Each number is 128 + 24 x the weight over its row's rms, rounded and kept within 0 to 255. Layers, rows and columns count from 0. The size above them is the row's rms in percent of the matrix's.

# layer 5 MLP down (transposed), 1280x320, rms 0.0712, rows 1047-1146, columns 192-223
size [ 99  93  93  97 106  94 104 106 103 100 104 103 104  94  97  96 107 104 105  93 105  94  82  99  87  93  97 107  87  99  85  95  99  91  94  97  95  92  99  90  98 107  98 100  99  90  92 103  91 103  92 111  91  96  99  95  94  97 105 106 102  98 101 105  97  97  90  94  96 104 107 105 101 101 102  92  94  96 102 101  97 106 114  94  97  78 102 100 106 102 100 109 102  98  96 110 107 115 109 107]
[[127 128 133 138 130 116 156  97 161 133 138 101 137 140  58 144  99 133 157 105  92 162 113 150 126  97 142 106 185 148 164 115]
 [158 117 126 132 110  96 133 130 124 138 110 130  87 119 112 148  98 159  61 131 106 134 160 113 135 163 146 129 129 113 183 110]
 [132  97 111 144 173 132  93 116 130 156 120 142 123 130 156 115 133 116 105 121  83 147  56  92  95 170 111 154 105 106  93 118]
 [146 129 142 107 122 120 117 154 123 110 180 147 100 125  93 141 140 145 150 100 125 121 117 158 130 195 158  73 126 156 144 142]
 [139  82 154 131 100 148 115 109 157 122 127 124 122 197 130 145 156 146 121 143 131 143 115 130 131 162 148 173  94  97 149 168]
 [142 100 126 116 133 164 115 124 157  90 129 121 137 138 117 135 110 115 114 111  92 157 148 146 107 124 116 146 132 120 147 138]
 [114  72 159 100 132  95 102 106 154 145 140 131 126 139 156 121 139 137 151 114 148 154 109  91 154 158 129 139 111 168 105 175]
 [ 96 150 125 148 141 136 151 104 138  92 127 144 103  96 119 128 112 176 106 124 105 147 102 174 163  96 158 121 130 109 143 111]
 [ 97 123 152 124 105 117  90 133  69 101 129 153  87 139 110 114  91 141 118 143 134 114 138 136 150 169 154 100 128 142 148 128]
 [101  85  76 101 135 108 148 158 123 106 149 178 145 120 101 106  61 152 143 147 117 144 117 167 130  74  68 115 124  98 104 135]
 [188 157 156 120 153 107 138 165 160 123 126 113  95 132 130 131 119 151  86 102  85 116 162 137 130 131 114 147 135 100 113 174]
 [ 95 102  99 151 151 126 129 161 137 106 106 116 132 133 112 166 147 137 140 153 119 110 121 104 160 117 111 120 133 139  89 117]
 [151 134 111 148 124  78  98 126 111  56 112 119 108 121 107 107 132 156 107 142  97  98 147 127 131 138 158  89 117 116 164 137]
 [107 123 113 146 120 141 120 121  88  86 145 105 122 175 122 167 111 112 126 122 133  97 104 131 161 132 138 173 130 149 136  92]
 [142  99 121 103 153 123 116 100  90 128 125 141 129 169 144  82 141 116 120 145 111  89  82 107 146 123 112 136 130 159 135 157]
 [136 119 144 147  94 104 160 146 131 140 173 131  93 132 143 139 167 115 157 118 110 161 165 121 110 144 104 120 106 121 135 106]
 [108 119 119 111 105 157 133 123 135 112 139 136 108 121 128 118 124 145 125 180 147 118 128 122 125 162  94 114  96 167 110 125]
 [126 138 133 127 153 135 112 158 167  93 101 148 124 100 100 142  98 175  94  90 100 155 149 142 158 107 143 121 178 147 127  97]
 [119 133 123 131 155 117 162 163 138 138 113 177 104 146 141 109 150 161 139  90 117 115 154  77 129 141 143 136 124  98 147 165]
 [117  85 106 130 125 131 117  86 105 147 148 132 136  99  85 146 113 152 132 101 141 139 107  97 147 108 191 125 185 110 121 133]
 [144 113 116 106 138 106 124 108  93 127 138 128  95 121 122 151 125 122 155  93 121 112 103 140 135 131  65 121 134 153 138 111]
 [130 115 130 131 152 131 123  99 113 142 175 141 142 120 121 122  93  99 124 181 147 142 119 107 123  86 118 138 151 120 119 101]
 [135 124 118 158 135 151  92 147  62 125 115 104  96 138 148 128 138 102  82 123  83 142 162 160 188 163 147 134 108 106 134 143]
 [137 154 114 125 138 130 121 134 134 128 139 156 113 160 147 119 134  97 111  94 131 123 133 132  97 119 140 129 153 164 154 121]
 [170 110 156 135  81 139  88 137 141 165 122 140 135 125 122 135 130 163 125 156 119 128 119 145 216 145 120 145 123 181 111  87]
 [182 144 161 166 135 119 123  88 146 137 143 107 117 115 145 154 141 126 140  95 141 101 134 156 176 153 138 129 130 155 102 136]
 [ 80 131  79 133 123  97 132 143 130 146 148 128 132  80  91 141 112 128 127 151 165 110 144 120 125 174 115  89 132 151 108 143]
 [121 107 101 185 123  90 125 124 126 125 165  88 134 115  97 152  74 136 103 130 148 111  59 128 156 143 116 119 164 174  97 167]
 [ 97  89 100  92 109 103 154 113 107 143 116 124 154 139 168 118 165 125  50 122 133 138 134 141 107  85 118 151 158 137 105 131]
 [131 144 110 121 116 144 130 168 102  91 110  89 132 132  99 162 152 137 128  82 120 119 100 140 180 136 144 117 148 102  93  91]
 [ 91  90 111  90 137 124 136 164 153 153  89 143 143 144 138 103 141 111 153 133 131 117 127 140 129 142 114 138  94 138 152  98]
 [162 134 129 101 123 114 111 166 154 120 116 116 123 122 167 122 120 136 137  85 113 101  77 111  80 175 128 164 111 131 126 125]
 [164 135 112 128  95 125 128 126 165 122 149 152 127 115 147 165 140 148 128 168  87 142  92 139 172 127 152 166 111 105 116 172]
 [125 104 147 125 141 167 126 125 162 122  51 160  80 145 121 109 188 139 185 122 105 105 144  98 141 114 125 121 139 101  93 141]
 [124 137 117 138 106 133 166 145 113 113 136 111 158 147 173 129 106 124 136 137 108 158 113 156 151  86 152 117  85 145 111 149]
 [133 171 174 115 119 100 150 159 112 143 103  85  87 101 142 147 148 117 139  86 150 113 129 184 156 113  96 146 155 102 143 132]
 [103 167 147 155 135  69  83 141 139 104 104 126  72 137 132 121  96 131 138 136 151 158  99 135 150 162 153 110 152  94  91 131]
 [ 91  93  97 105  94 130  96 121 121 138 109 106 154 144 164 113 151  95 134 112 110 119 104 137 147 114  95 122 148 151 128 133]
 [109 120 117 118 154 114 113 108 124 154 129 159 142  97 115 117  82 162 123 122 135 153 105 126 113 130 134 121 135 155 142  97]
 [150 145 161 140 155  95 138 120  77 153 131 124 154 134 115 162 136 164 110 113 104 154 105 101  95 129 129 119 144 107 109 121]
 [147 128 136 140 124 126 109 176 119 125 106 114 140 178 143 145 131 106 126 103 137 126 141 128 124 174 156 138 116 146  92 155]
 [132 106 131 144 137 144 111 130 137  92 113 161  89 136 108 149  96 130 112 115 136 142 145 117  86 160 119 123 155 142 125 108]
 [145 154 145 101 146  73 114 139 117 110 126 110 145 114 142 112 154 102 133 144 139 133 137 132 127 128 161 124 107 118 128 122]
 [135 189 139 150  97  92 121  93 149 145 155 112  92  85 125 108 164 132  96 109 103 161 105  97 133 162 148 106  72 115 132 136]
 [100 125  93 108 188 142 118 127 161  71 149 123 120 124 139 130 107 156 104 111 133 140 138 153 114  80 109 127  99 113 105 137]
 [163 117  84 115 149 123 139 165  98 173 123  91 119 111 107 135 158  91 118 142 134 163 145 100 104 128 160 134 157 117 168 128]
 [122  67 113 141 145 133 133 163 161 113 114 137  98 135 122 145 105 121 118 112 105 109 129 124 108 126 151 130 147 104 117 151]
 [103 135 127 137 139 177 125 127 133 122 142 113 117 117 136 134 174 164 128  81 171 110 115 121 171 126 127 136 131 135 145  92]
 [ 98 146 123  89 139 120 147 144 145  98 167 141 104 160 132 131 158 131 167 161 154 118  93  92 111 126 132  99 151 131 102 130]
 [130 169 114 140 158 133 181 119 147  92 119 174 132 123 112 139  98 120 137 120 119 149 139 124 124  88 158 161 173 143 168  97]
 [125  88 115 113 153 118 138 135 141 114 111 145 135 116 107 148 128  88 129 144 109 104 115 119 118 146 133 119 154 113 117 141]
 [130 140 157  92 105  92 164 116 105  96 151 138 101 120 132 137 143 108 140 127 167  93 104 128  82 135 150 110 146 191 151 135]
 [164 104 139 109 117  77 132  90 137 162 140  95 146 151 139 168  95 126 146 126 148  74 151 136 128 121 173 162 116 121 152 153]
 [127 125 108 141  89 116  88 130 110 112 127 160 163 168 152 141 140  99 157 124  88 136 142 129 149 170 140 132 129 140 129 146]
 [103 178  96 148 104 125 127 117 140 130 155 101 156 153 155 150 141  90  85 136 114 116 149 147 122 108 141 129 131 115 110 123]
 [139  85 157 102 112 159 141 154 146  91 132  89 110 176 137 173 150 122  92 169  86 134 184  91 128 112 131 165 139 106 121 126]
 [139  98 125 142  95 101 111 140  90  92 139 104 121  81  91 161 150 137 149 175 132  96  98 138 127 137 139 124 125 152 148 101]
 [158 130 134 124 107 117 131 137 132 105 110 117 113 125 122 126 128 124 167 112 127 161 123 154 121 118 154 111 161 128  86 156]
 [177 180 112 164 165 124 115 149 121 140 140 100 146 101 104 121 117 149 107 116 129 126 142 155 132 121 102 126 152 109 117 117]
 [ 96  98 185 157 136 154 109  81  85 124 108 113 112 150 145 122 115 169 107 138 154  94 141 136 126 133 118 133 122 111 165 138]
 [121 133 121  88 138 133  93 164 140 133 120 152 132  88  79 103 112 114 130 129 167 138 144 155 121 155 124 104 102 127 113 147]
 [134 153 127 138 151 119 128 143 115 156 102 142 117 134 154 136 132 100 158 115 150 102 100 104 117 195 125 132 109 143 115 169]
 [124 124 154 116 143  94 145 101 149 122 170 154 124  99 117 117 133 103 127 172 150 112 168 115 153 161 123 119 125 120 157 139]
 [168 132 130 145 126 184 153 173 117 169 112 143 109 140  98 104 166 132 147 182 119 129 120  71 157 123 163 122  73 124 134 134]
 [146 137 136 105 102 118 141 116 122 157 135 126 114 139 109  96  91 163 128 181 105 157 131 119  69 114 135 161 129 106 131 115]
 [123 119 124  96 142 162 115  94 133 132 143 107  79 125 150 167 141 125 149 105 155  98 177 156 142 107 125 100 125 134 181 154]
 [119 108  94 107 136 125 137 149 144 136 143 141 118 147 152 119  94 147  93 140 113 112 152 171  94 108 144 133 118 130 144 120]
 [136 161 124 134 127 100 143  65 123  76  88 104 148 137 153 106 150 147 109 153 155 162 114 168 136 163 159 125 135 128 138  76]
 [135 102 126 154 128 139 131  84 118 130 132 128 130 102 135  97 172 108 113 108 109 161 135  95 165 150  90  78  85 177 152 126]
 [140 167 132  96 120 116 102 141 101 124 127 139 190 111 135 119 125 108 107 127 116 135 139 139 123 134 148 108  98 109 169 178]
 [105 129  85  94 137 118  98  92  79 135 118 154 166 136 112 164 168 137 129 166 128  88  60 131 119 127 125  86 133  90 147  90]
 [120  91 142 133 132 133 128 109  96  93 142 128 157 121 115  84 120 130 114 149 104 159 115 112  97 110  92 145 148 134 121 119]
 [147 125 121 150 114  83 133 114 139 156 151 159 143 123 118  83 123 121 123 147 156 139 146 101 160 117 117 137 139 119 156 189]
 [153 147  90 143 117 110 138 168 140 119 147 137 102 109 133 113 110 149 100 119 104 156 134 166 131 113 109 109 123 163 141 145]
 [138 114 154  98 151 101 144 120 121 152 161 143 147 121 171 111 103 157 174 132 153 119 110 132 131 105 113 141 143 129  93 164]
 [147 140 113  95 150 116 186 145 133 113 110 112 187  89 123 127 106 139 123 139  94 128 128 127  74 129 111 120 115 111 108 138]
 [145 135 143 147 144 155  88 137 145 166 122 137 101 121 142 108 128 137 141 159 169 145 125 131 156 151 174 134 106 148 151 123]
 [137 148 137  92 116 148  86 109 141  96 126  83 134 138 169 101 108 118 132 127 107 129 113 145 107  98 143 127 167 139  90 144]
 [107 120 175 103 143 101  84 174 121 164 123 124 122 107 111 122 155  94 177 132 115 145 117 125 126 137 130 118 128 108  89 146]
 [146 161 142  94 131 128 142 101 141  92 146 160 178 149 151 127 133 139 133 115 163 150 155 101 144 120 144 177 160 110  97 101]
 [142 155 162 120 146 112 133 168 114 123  90 146  97 129 118 117 127  65 124 110 135  99 145 125 136 140 147 130 149 140 128 153]
 [115  91 141 107 137 150  96 184 131  67 152 118  97 131 145 173 118 120 148 119 127  92 152  98 163 129 143 149 105 125 100 121]
 [ 91 111 143 140 124 105 180 153 135 114 159 165 159 179 128 161  79 127 109 163 136 160 120 161 128  66 143 125 141 126 127 130]
 [ 98 130 105 129 118 148 111 123 146 100 110 135 102 106 104 145 108 164 150 133 116 109 130 120 138  63 196 144 151 107 133 104]
 [136  99 137 130 134 128 145 137 113 127 138 164 150 131 112 110 110 141 123 121 153  83 161 153 168  99 139 135 130 134 129 138]
 [ 95 132 109 135 196 135 180 158  99 150 113 152 123 139 155 127 133  78 163 117 146 141 101 133 133 155 133 147 136 126 105 138]
 [151 128 145 103  98 120 103 157 136 137 121 150 128 161 124  83 101 138 129 150 168 119 109 172 116 131 131 128 155 161 106 149]
 [161 148 131 109 124 171 143 119 114 151 134 141 134 103 142 113 129 123  94 155 117 119 107 162 123 164 119 136 124 138 152 138]
 [ 80 103  92 115 131 117 145 120 107 116 122 109 134 160 145 147 117 101 129 152 120 115  99 124 167 179 119 105 148 139  97 136]
 [115  52 141 152 113 165 121 131 154  95 109 141 137 132 125 106 109 131 106 145 122 139 121 117 112 165 124 153 129 117 119 136]
 [ 76 153 134 136 133 151 112 120  75 122  84 109 111 125 115 163 155 100 153 178 117 153 122  97 155  77 122 140 125 156 140 144]
 [131  93 153 166 133 128 134 105 117 138 142 160 169 115 136 143 122  90 146 116 119 145 123 133 102  93 131 153  99 121 159 159]
 [108 147 112 180 148 102 147 109 115 143  96 167 144  91 146 155  94 114 116 120 155  97 127 105 104 112 148 152 135 137 129  83]
 [160 149 128  46 123 141 125 115  93 123 155 116 139 122 100 144 121 107 128 143 113 161 113  51 101 146 107 131 106 165 134 140]
 [108 174 132 127 129  91  91  89 147 155 164  87 115 183 135 141 165 149 134 139  94  97 153 170 133 154 145 160 143 175  73 130]
 [129 145 146 144 174 130 115 105 159 146 125 116 101 133 108 135 115  94 121 121 162 119  99  89 144 107  86 122  84 106 138 126]
 [ 64 145 128 136 123 146 140 103 132 127 116 130 120 123 102 136 122 119 203 135 113 120 101  87 169 127 140 111 128  95 108 173]
 [142 149 171 144 142 118 151 120 189  88 115 135 157  70 159 115 101 104 126 128  97 124 140 113 118 109 114 104 148 149  95 182]
 [167 150 126 155 127 100 131 128 112 110 141 123 127 115 112 123 109 204 152 147 141 177 142 134 120 131 141 156 168 148 153 102]
 [141 162 120 118 128 136 133 178 158 170 137 157 109  87 138 131 145 124 134 157 141 152 119 118 136 103 131 164 142 118 125 153]]
# layer 5 MLP up, 1280x320, rms 0.0709, rows 1048-1147, columns 192-223
size [ 92 102 102 104  95 102 108  97 100 109 104  94  88  93 100  89  96  99 106  96  92  99  98  83  96  98  97  92 101  91 100 100 109 100 101 100 104  96 104  99 105  98  88 101 102  98  95  82 106  96 107 102 108  97  99 100 100 111  97 103  99 103 109 105 103  93 103 100 103  98 102  95 117  97  92  98  95 104 101  99 101 101  92 104  94 100 100 109  98  98 106 103 111  98 101 107 125 106 103 103]
[[129 132 101  99 163 142 158 115 110 126 110 164 122 116 128 120 146 158 128 102 142  87 159 113 140  80 147 121 129 154  69 135]
 [123  63 152 144 108 131  91  95 137 191  91 101  95  83  96 133 116 139 125  99 100 161  80  97  94 140 155 123 149 142  85 109]
 [191 156 119 107 135 151 136 138  91 139 135 159 149 137 177 144 110 133 127 118  91  91  70 120 102  91 150 134 156 140  99 100]
 [133 107 128 153  79 146 140 123 140 135 126 173 136 147 113 125 112 137 158 138 154 120  99 176  88 127 122 122 129 154 115 126]
 [135 128 111 148 105 116 169  75 159 147 161 135 132 140 114 120  93 103 147 129 145 133 125 135 136 132 152 135 155 116 139 131]
 [125 103 113 132 124 119 125 142 142 139 130  72  95 104 143 141 129 116 102 141 158 169 128  79 127 163 128  88 122 145  89 116]
 [147 163 116 143 124 162 161 159 116 133  97 130 148 140 105 107 145 107  66 120 130  99 158 105 124 163 128 127  81 129 126 157]
 [ 70 129 169 139 134 115 133  89 129 120 116 134 143 150 127 150 103 158  98 112 124 134 133 100 140 144 142 125 157 134 126 166]
 [141 107 135 151 181  95 125 164 155 121 130 148 115 166 144 152 117 122 168 138 110 150  71  86 105 118 139 163 113 138  86 157]
 [132 142 120 134 106 132 124 106 126 110 103 110 110 137 129 163 131 151  96 160 155 106 165 137 103 135 135 163 143  80 123 132]
 [123 111  99 123 122 144 132 102  77 131  92 148 108 134 110  95 166 119 150 121 157 120 110 126 119 134 103 141 151  94 135 157]
 [105 120 134 154  96 109 158 115 126 106 108 164 124 161 105  95 135 125 152 108 136 103 150 165 150 106 121 161 127 123  84 121]
 [138 145 162 135  84  96 118 130 140  84 117 110 171 138 129 125 128 142 134 116 114 157 136 130 109 132 131  81 147 134 131 114]
 [107 137 140 148 182 124 136 120 141 145 105 139 157 114 103 124 145  85 129 122 149 131 169 158 112 150 105 167 149 113 151 135]
 [118  89 128 151 161 123  98 118  96 132  86 129 157  91 127 126 138 148 124  86 165 123 132 154 104 133 123 119 150 135 113 152]
 [166 168 129 136 129 127 144 121 132  92 128 121 121 105 155 139 121 123 130 113 141 141 118 108 123 123 130 152 109 125 117 129]
 [127  80 103 128 127 127 137 169 142 117 131 153 106 123 101 133 116 140 117 126 147 132 135 158 113  99 100 142 124 124 123  82]
 [142 132 123 149 108 122 133 100 128  99  48 143  93 117 102 111 171 164 149 159 167 168 155 150 129 106 164 164 133 158 102 133]
 [ 98 155  99 107  87 155 174 148 137 168 161 140 133 130 127 145 155 103 120 156 119 120 118 137 107 133 113 104 141  74 129 125]
 [107 114 117 103 144 153 111 115 174 151 106 160 168  86 127  71 115 163 139 116 136 101 130 106 128 138 126 113 129 115 117 142]
 [123 114 149 184 153 156 162 166 131 189 142 144 117 146 142  99 106 160  81 117 146 161 108 124 168 155 145 139  92 172 120 149]
 [127 121 148 124 101 100 146 111 183 101 103 159 139 112 127 141 112 135 160 142 125 133 116  76  66  96 110 131 157 105 117 139]
 [163 101 156 172 149 107 153 144 155 148 160 130 105 118 143 134 119 115 121  99 114 147 119 140  86 143 144 136 162 115 149 175]
 [ 97 149 116 121 122 116 168 133 105  81 137 126 145 160 149 111 144  95 151 121 100 115 154 195 113 110 161  81 101  96 133 116]
 [174 148 115 147 125 115 100 112 125 149 144 100 125 159 137  74 131 134 156 163 124 116  97 149  89 133 160 142 137 150 127 103]
 [123  96 144  53  98  98 129  98  91 137 117 121 124 101 126 126  97 106 145 126 137 133 121 155  95 122 142 122 114  77 150 161]
 [116 123  96 132 128 149 133 106 124 111 164 105 117 170 146 158 109 123  77 130 150  76  95 120 139  92 151 150 156 121 128 170]
 [ 89 153 131 136 109  94 151 121 115 154 153 106 102 100  72  92 122 134 191 118 115 114 124 160  86 110 160 130  97 149 180 160]
 [123 126 114  91 106 141 122 107 147 127 123  89  94 124  92 105 127 135 130 138 136 163 134 187 107 103  94  96 141 103 100 103]
 [108 136 115 139 128 113 157 147  79 142 122  98 159 140 122 138 145 181 108  93 114 133 112 148 140 120 148 124 156 122 155 147]
 [ 92 143 117 114 118 163 133 131 130 137 159 101 129 138 121 116 124 111  97 141 129 136 159 112 148 126 115 125  96 181 119 133]
 [133 120 131 138 127 178 128 109 134 102 178 141  96 110 143 101 106  91 141  97 142  86 149 158 137  75 118 141 105 159 141 132]
 [158 127 130  98  91 125 138 141 100 100 166 102 144 131 150 146 120 139  91 119  70 185 116 142 128 181 111 116 106 127 142 131]
 [155  89 116 160 158 100 127 153  90 106 134 126 144 127 123 153 148 124 135 133 117 115 143 132 120 130 141 167 114 104 115 106]
 [134 115 151 104 126  96  90 128 177 103 111 124 148 145  99 154 151 118 130 115 146  69 111 140  41 128 145 129 134 126 138 105]
 [177 122  85 128 100 137 158 134 110 116 158 133 112 120 120 175 153 110 100 151 131 154 142 151 151  89 154 146 128 107 133 129]
 [128 139 103 132 121 107 114 144 109 164 114 127 141 125 141 122 158 156  84 149 160 101 131 105 135 159 120  91 114 114 146 106]
 [116 148 134 101 108 134 101 142 134 130 118 129  99 147 127 111 113 162 146 136 159 154  94 145 129 140 103 105 135 167 125  83]
 [162 135 186 142 115 138 112 114 121 116 140 144 150 121 174 100  97 142 116  93 148 116 112 156 175 146 105 147 137 105 148 166]
 [173 150 147 160 172 133 100  81 141 115 149 135 145 137 143 120  77  99 134 102 139 115 106 115 145 145  99 134 158 136 112  68]
 [145  39 148 174 137 153 179 145  96 122 155 143 121 130 155  83 101 126 120  97 139 128 132 175  98 116 125 138  86 100 170 163]
 [131 121 134 117 127  88  92 114 108 149  70  96 113 144 163 140 162 139 126 144 137 145 123 151 138  96 168 162  88 136 150 117]
 [ 88 131 125 145 158 116 105 109 123 171 133  60 113  94 119  89  88 156 169 141 128 173 123 152 131 135  98 133 122 177 118 128]
 [119  83 101 132 112  98 123 126 112 107 131 164 123 148 116 113 110 154 134 175 141 173 101 109 106 142 140 111 107 156  67 115]
 [144 152 121 152 135  85 143 144 110 139 114 168 109 136  83 122 125 154 122 115 125 108 120 123  81 170 137 107 162  96 117 112]
 [126 178 128 108  93 121 147 110 111 109 176  96 156 132 161 114 183 120 126 134 164 124 118 126 138 127 117 109 153 115 125 105]
 [139  97 111 154 154 117 158 116 171 124 101 107 155  80 169 152 135 108 117 136 109 165 143 106  80 143 114 104  84 137 128 118]
 [128 175 131 113 139 111 125 160 102 129 150  91  59 112  98 128 102 142 185 123 159 158 141 142 144 130 133 112 126 129  88 107]
 [ 97  90 116 156 128 140 140 137 141 133 122 110 141 123 128 135  97 114  72 134 169 107 147 131 163 122 146 170  93 141 127 136]
 [137 100  93 112 119 106  98 135 108 153  95 129 154 186 127 130 117 136 123 161 121 157 134 169 185 133 186 145  69 122 143 124]
 [138 134 153 140 126 147 120 126 132  88 175 109 100 140 151 185  93 139 150 127 140 112 114 129  96 113 111 118 178 151  97 137]
 [147 152 140 150 151 159 133  94 146  76 107 176 141 131 154  86 153 131 148 112 156 103 115 123 160 164  88 147 118 162  64  93]
 [120 114 136 109 134 104  90 152 121 147 105 107  98 139 142 110 137 151  83 154 120  80 132 162 114 126 151 138 131 130  79 143]
 [128 135 116 176 118 161 133 117 121  84 131 140 178 144  85 125 157  60 112 169 147 118 191  87 133 142 124 148 124 133 131 142]
 [120 145 106 112 170 149 111 144 167 156  89 154 139 147 164 127 121 154  86 106 116 108 167 125 151 117 138 138 113 159 125 111]
 [118 121 134  87 102 173 159 128 153 139  96 108 134 165  93  85 142 146 130 142 118 125 147 129 165 158 154 128 161  96 142 125]
 [113 100 133 112 101  92 119 136 143 132 157 143 138 108 125 130 113 145 171 136 133 120  87 129 104 121 136 105 101 123 160 154]
 [124 135 138 133 188 130 115 144 139 127 192 112 164 123 144 181 126 132 110  78 148 101 147 141 132 114 132 120  98 109 142 122]
 [122 180 102 157  93 135 115 139 154 130  70 129  80 123 114 122 149 160 136 111 108 155 147 143 148  94  90 110 154  79 120 125]
 [122 129 116  90 116 119  84 134 122 149 123  84 129  55 165 130 170 132 139 145 142 171 117 135 125 185 153 124 145  90 112  85]
 [156  80 126 113 120 140 120 150 185 168 144 174 119 143 154  92  98  98 144 114 145 106 132  90 107 124 174 142 115 111 133  84]
 [142  98 149 116 168 140 149 115  98 142 135  98 122 120 111 119 139 134 103 147 122 152 130 114 117 146 101 128 115  71 136 145]
 [137 106 151 163 108 119 179 111 178 124 118 116 140 144  89 140 130 172 117  92 122 131 144 124 143 128 108  86 146 147 122 107]
 [113 115 116 117 135 151 161 116 149  85  93 123 132 147 124 143 134 124 124 116 138  77  95 156 148 180 150 126 125 122  92 148]
 [104 137  97 148 157 102 111 136  98 132 134 137 124 107  98 114 173 143 107 124 146 171 126 164 107 192 142 154  61 134 133 182]
 [151 124 103 128 125  93 148 140 124 119 140 124 141 131 131 108 168 120 124 131 114 126  86 127 109 122  99 125 115 123  87 136]
 [127  95 137 140 142 131 146 130 103 122 113 136 109 122  75 121 111 104 162 134 121  86 111  93 126 102 101 124 120 124 115 158]
 [159 159 111  97 115 125 108 114 167 134  99  93 104 167 132 132 133 148 117 167 107 172 166 112 145 130 152 120 111 174 116 115]
 [192 106  93  88 127 147  87 138 151  90 144 153 194 148  68 108 130 139 104 213 143 135  88 175  64 127 146 139 140 131 125 117]
 [134 112  94 120 119 138 171 157 152  90 155 141  77  95 132 170 119 157 116 138 135 156 116 127 122  98 142 116 139 108 120 127]
 [144 133 132  81 122 131 135 138 132 128 100 105 145 106  71  96 131 135 121 158 160  77 134 136 157 106 130 118 142 142 118 111]
 [124 142 118 144 116 171 138  92 132 151 128 164 109 154 127 105 130 124 191 169 126 144 152 137 114 167 163 106 109 127 139 148]
 [131 160 111 152  97 123 108 117 128 147 161 157 102 171 149 176  75 144 168 136 153 128 151  87 146 119 102 150 123 157 140  94]
 [138 132  87 128 137 149 157 155 125 131 101 125  88 176 164 139 120 173 152 120 149 170 119 141 109 101 150 136  98 144 103 135]
 [160 119 110 128 167  88 161 112 164 140 118 124 152 118 132 155  89 119 128 123 132 139 119 154 115 130 147 120 113 101 128 157]
 [106  98 152 136 102 126 136 129 122  96 135 105 100 119 206 112 108 130 115 132 147 109 140 182 138  94 125 124 143 147 134 108]
 [138 102  99 129 143 146 128 107 135 164 117 119 102 130  97 133 161 173 131 118 139  96 141  85 114  75 116 108 150 157 123 159]
 [175 147 118 116 123 136 143  97  83 104 158 122 125 116  92 101 156 126  89 154 151 132 103 121 146 164 154 116 131 127 164 140]
 [125 130 136 134 135 104 131 130 166 124 170 170 106 149 144 144 113 118 120 130  98 128 169 122 122 156 112  82 100 147 150  81]
 [136 106 101 167 151 165 106 115 146 137 140  81  85 140 104 110 152 149  96 180  94 162 121 158 108 160 131 121 121 115 107 111]
 [ 98 102 144  83 121 154 125 112  94 140 144  93 114 110 128 129 120 171 134  82 181 130  98 134 124 145  85 168 119  98  97 102]
 [ 81 115 118 140 155 134 153 126 185 109 132 137 149 160 145 151  71 120 109 131 131 118 138  92 123 109 132 130 129 116 114 147]
 [158 130 130 108 140 137 140  93 164 152 139 163 127 124  80 113 105 124 158 141 118 139 140 169 127  94 140 156 113 131 136 137]
 [131 123  99 167 112 154 120 128 152 127 122 124 107 124 135 165 114 107 101 133  91 136 114 117 117 130 125 107 151  93 139 114]
 [163 143 185 135 146  92  82 119 120 132 109 133 123 115  94 132 148 160 109 139 116 157 134 130 134 162 140 129 102 151 124 125]
 [145 129  77 105 113 151 119 145 164 134 116  71  87  97  74 135 166 117 122 152 132 107 144 118 137 167 110 120 103 131 117 144]
 [117 141  82 102 108  89 150 164 125 115 105 158 165 164 105 141 162 116 154 105 108 134 132 155  97 125 130 131  84 115 120 115]
 [145 135 144  88 130 122  97 103 114 162 129 145 139 150 157  98 165 125 113 149 108  99 126 154 122 106 103 109 147 115 136 143]
 [112 141 131 130 144 134 152 102  92 174 102 155 124  93  90  92 123 121 179 112 153 139  88 110 112 135 120 103 134  94 101 183]
 [149 158 114 143 112 114 144 117 116 138  91 146 160 105 112 127 129 134 151 133 116 130 134  96 135 156 175 152 129 123  90 168]
 [156 132 116 136 138 117 160 113 149  91 157 131 137 190 118 123 118 142 151  97 132 119 190 129 142 151 182 100 130 135 144  95]
 [157 109 125 142 135 117 147 116 120 136 116 165 113 141 138 111  93 161 129  94 113 113 114 138  75 141 112 134 163 134  94 158]
 [123  83 110 106 122 145 122  76 132 107 146 156  99 158 152 149 124 164 162 115 108  90 131 126 130 107  68 117 145 119 133 147]
 [ 95 111 156 138 113 170 122 109 127 116 135 184 137 168 139 104 127 139 148 148 166  97 127 124  95 139 104 111 127 136 137 187]
 [105 117 121 106 143 131 109  91  75 170 101 107  93 141 172 102 125  90 115 130 159 116 117 100  97 114 111 157 104 102 167 108]
 [102  89 127 133 138 157 133 127 143 110 144 131 120 131 119 119 119 119 131 116 134 110 156 123 117 130 132 142 120 123 148 161]
 [151 147 148 111 141  96  98 123 149 174 119 143 137 144 157 112 125 155 143 140  97 102 140  68 176 151 106 129 106 140 131 139]
 [143 156 144 134  96 135 153 130 146 159 107  89 130 155 100 122 152 145 138 128 156  97 108 134 152 123 129 113 134 108 129  69]
 [126 115 140 100 123  93  72 173 162 124 137 130 155  68 133  98 162 149 122 146 129 149 142  84 116 150 142  99 123 127 117 139]
 [167 145 106 149 144 118 139 138 133 130 116 172 129 134 115 118 152 141  97 171 138 137 175 114 129 169 105  78 121 127 141 101]]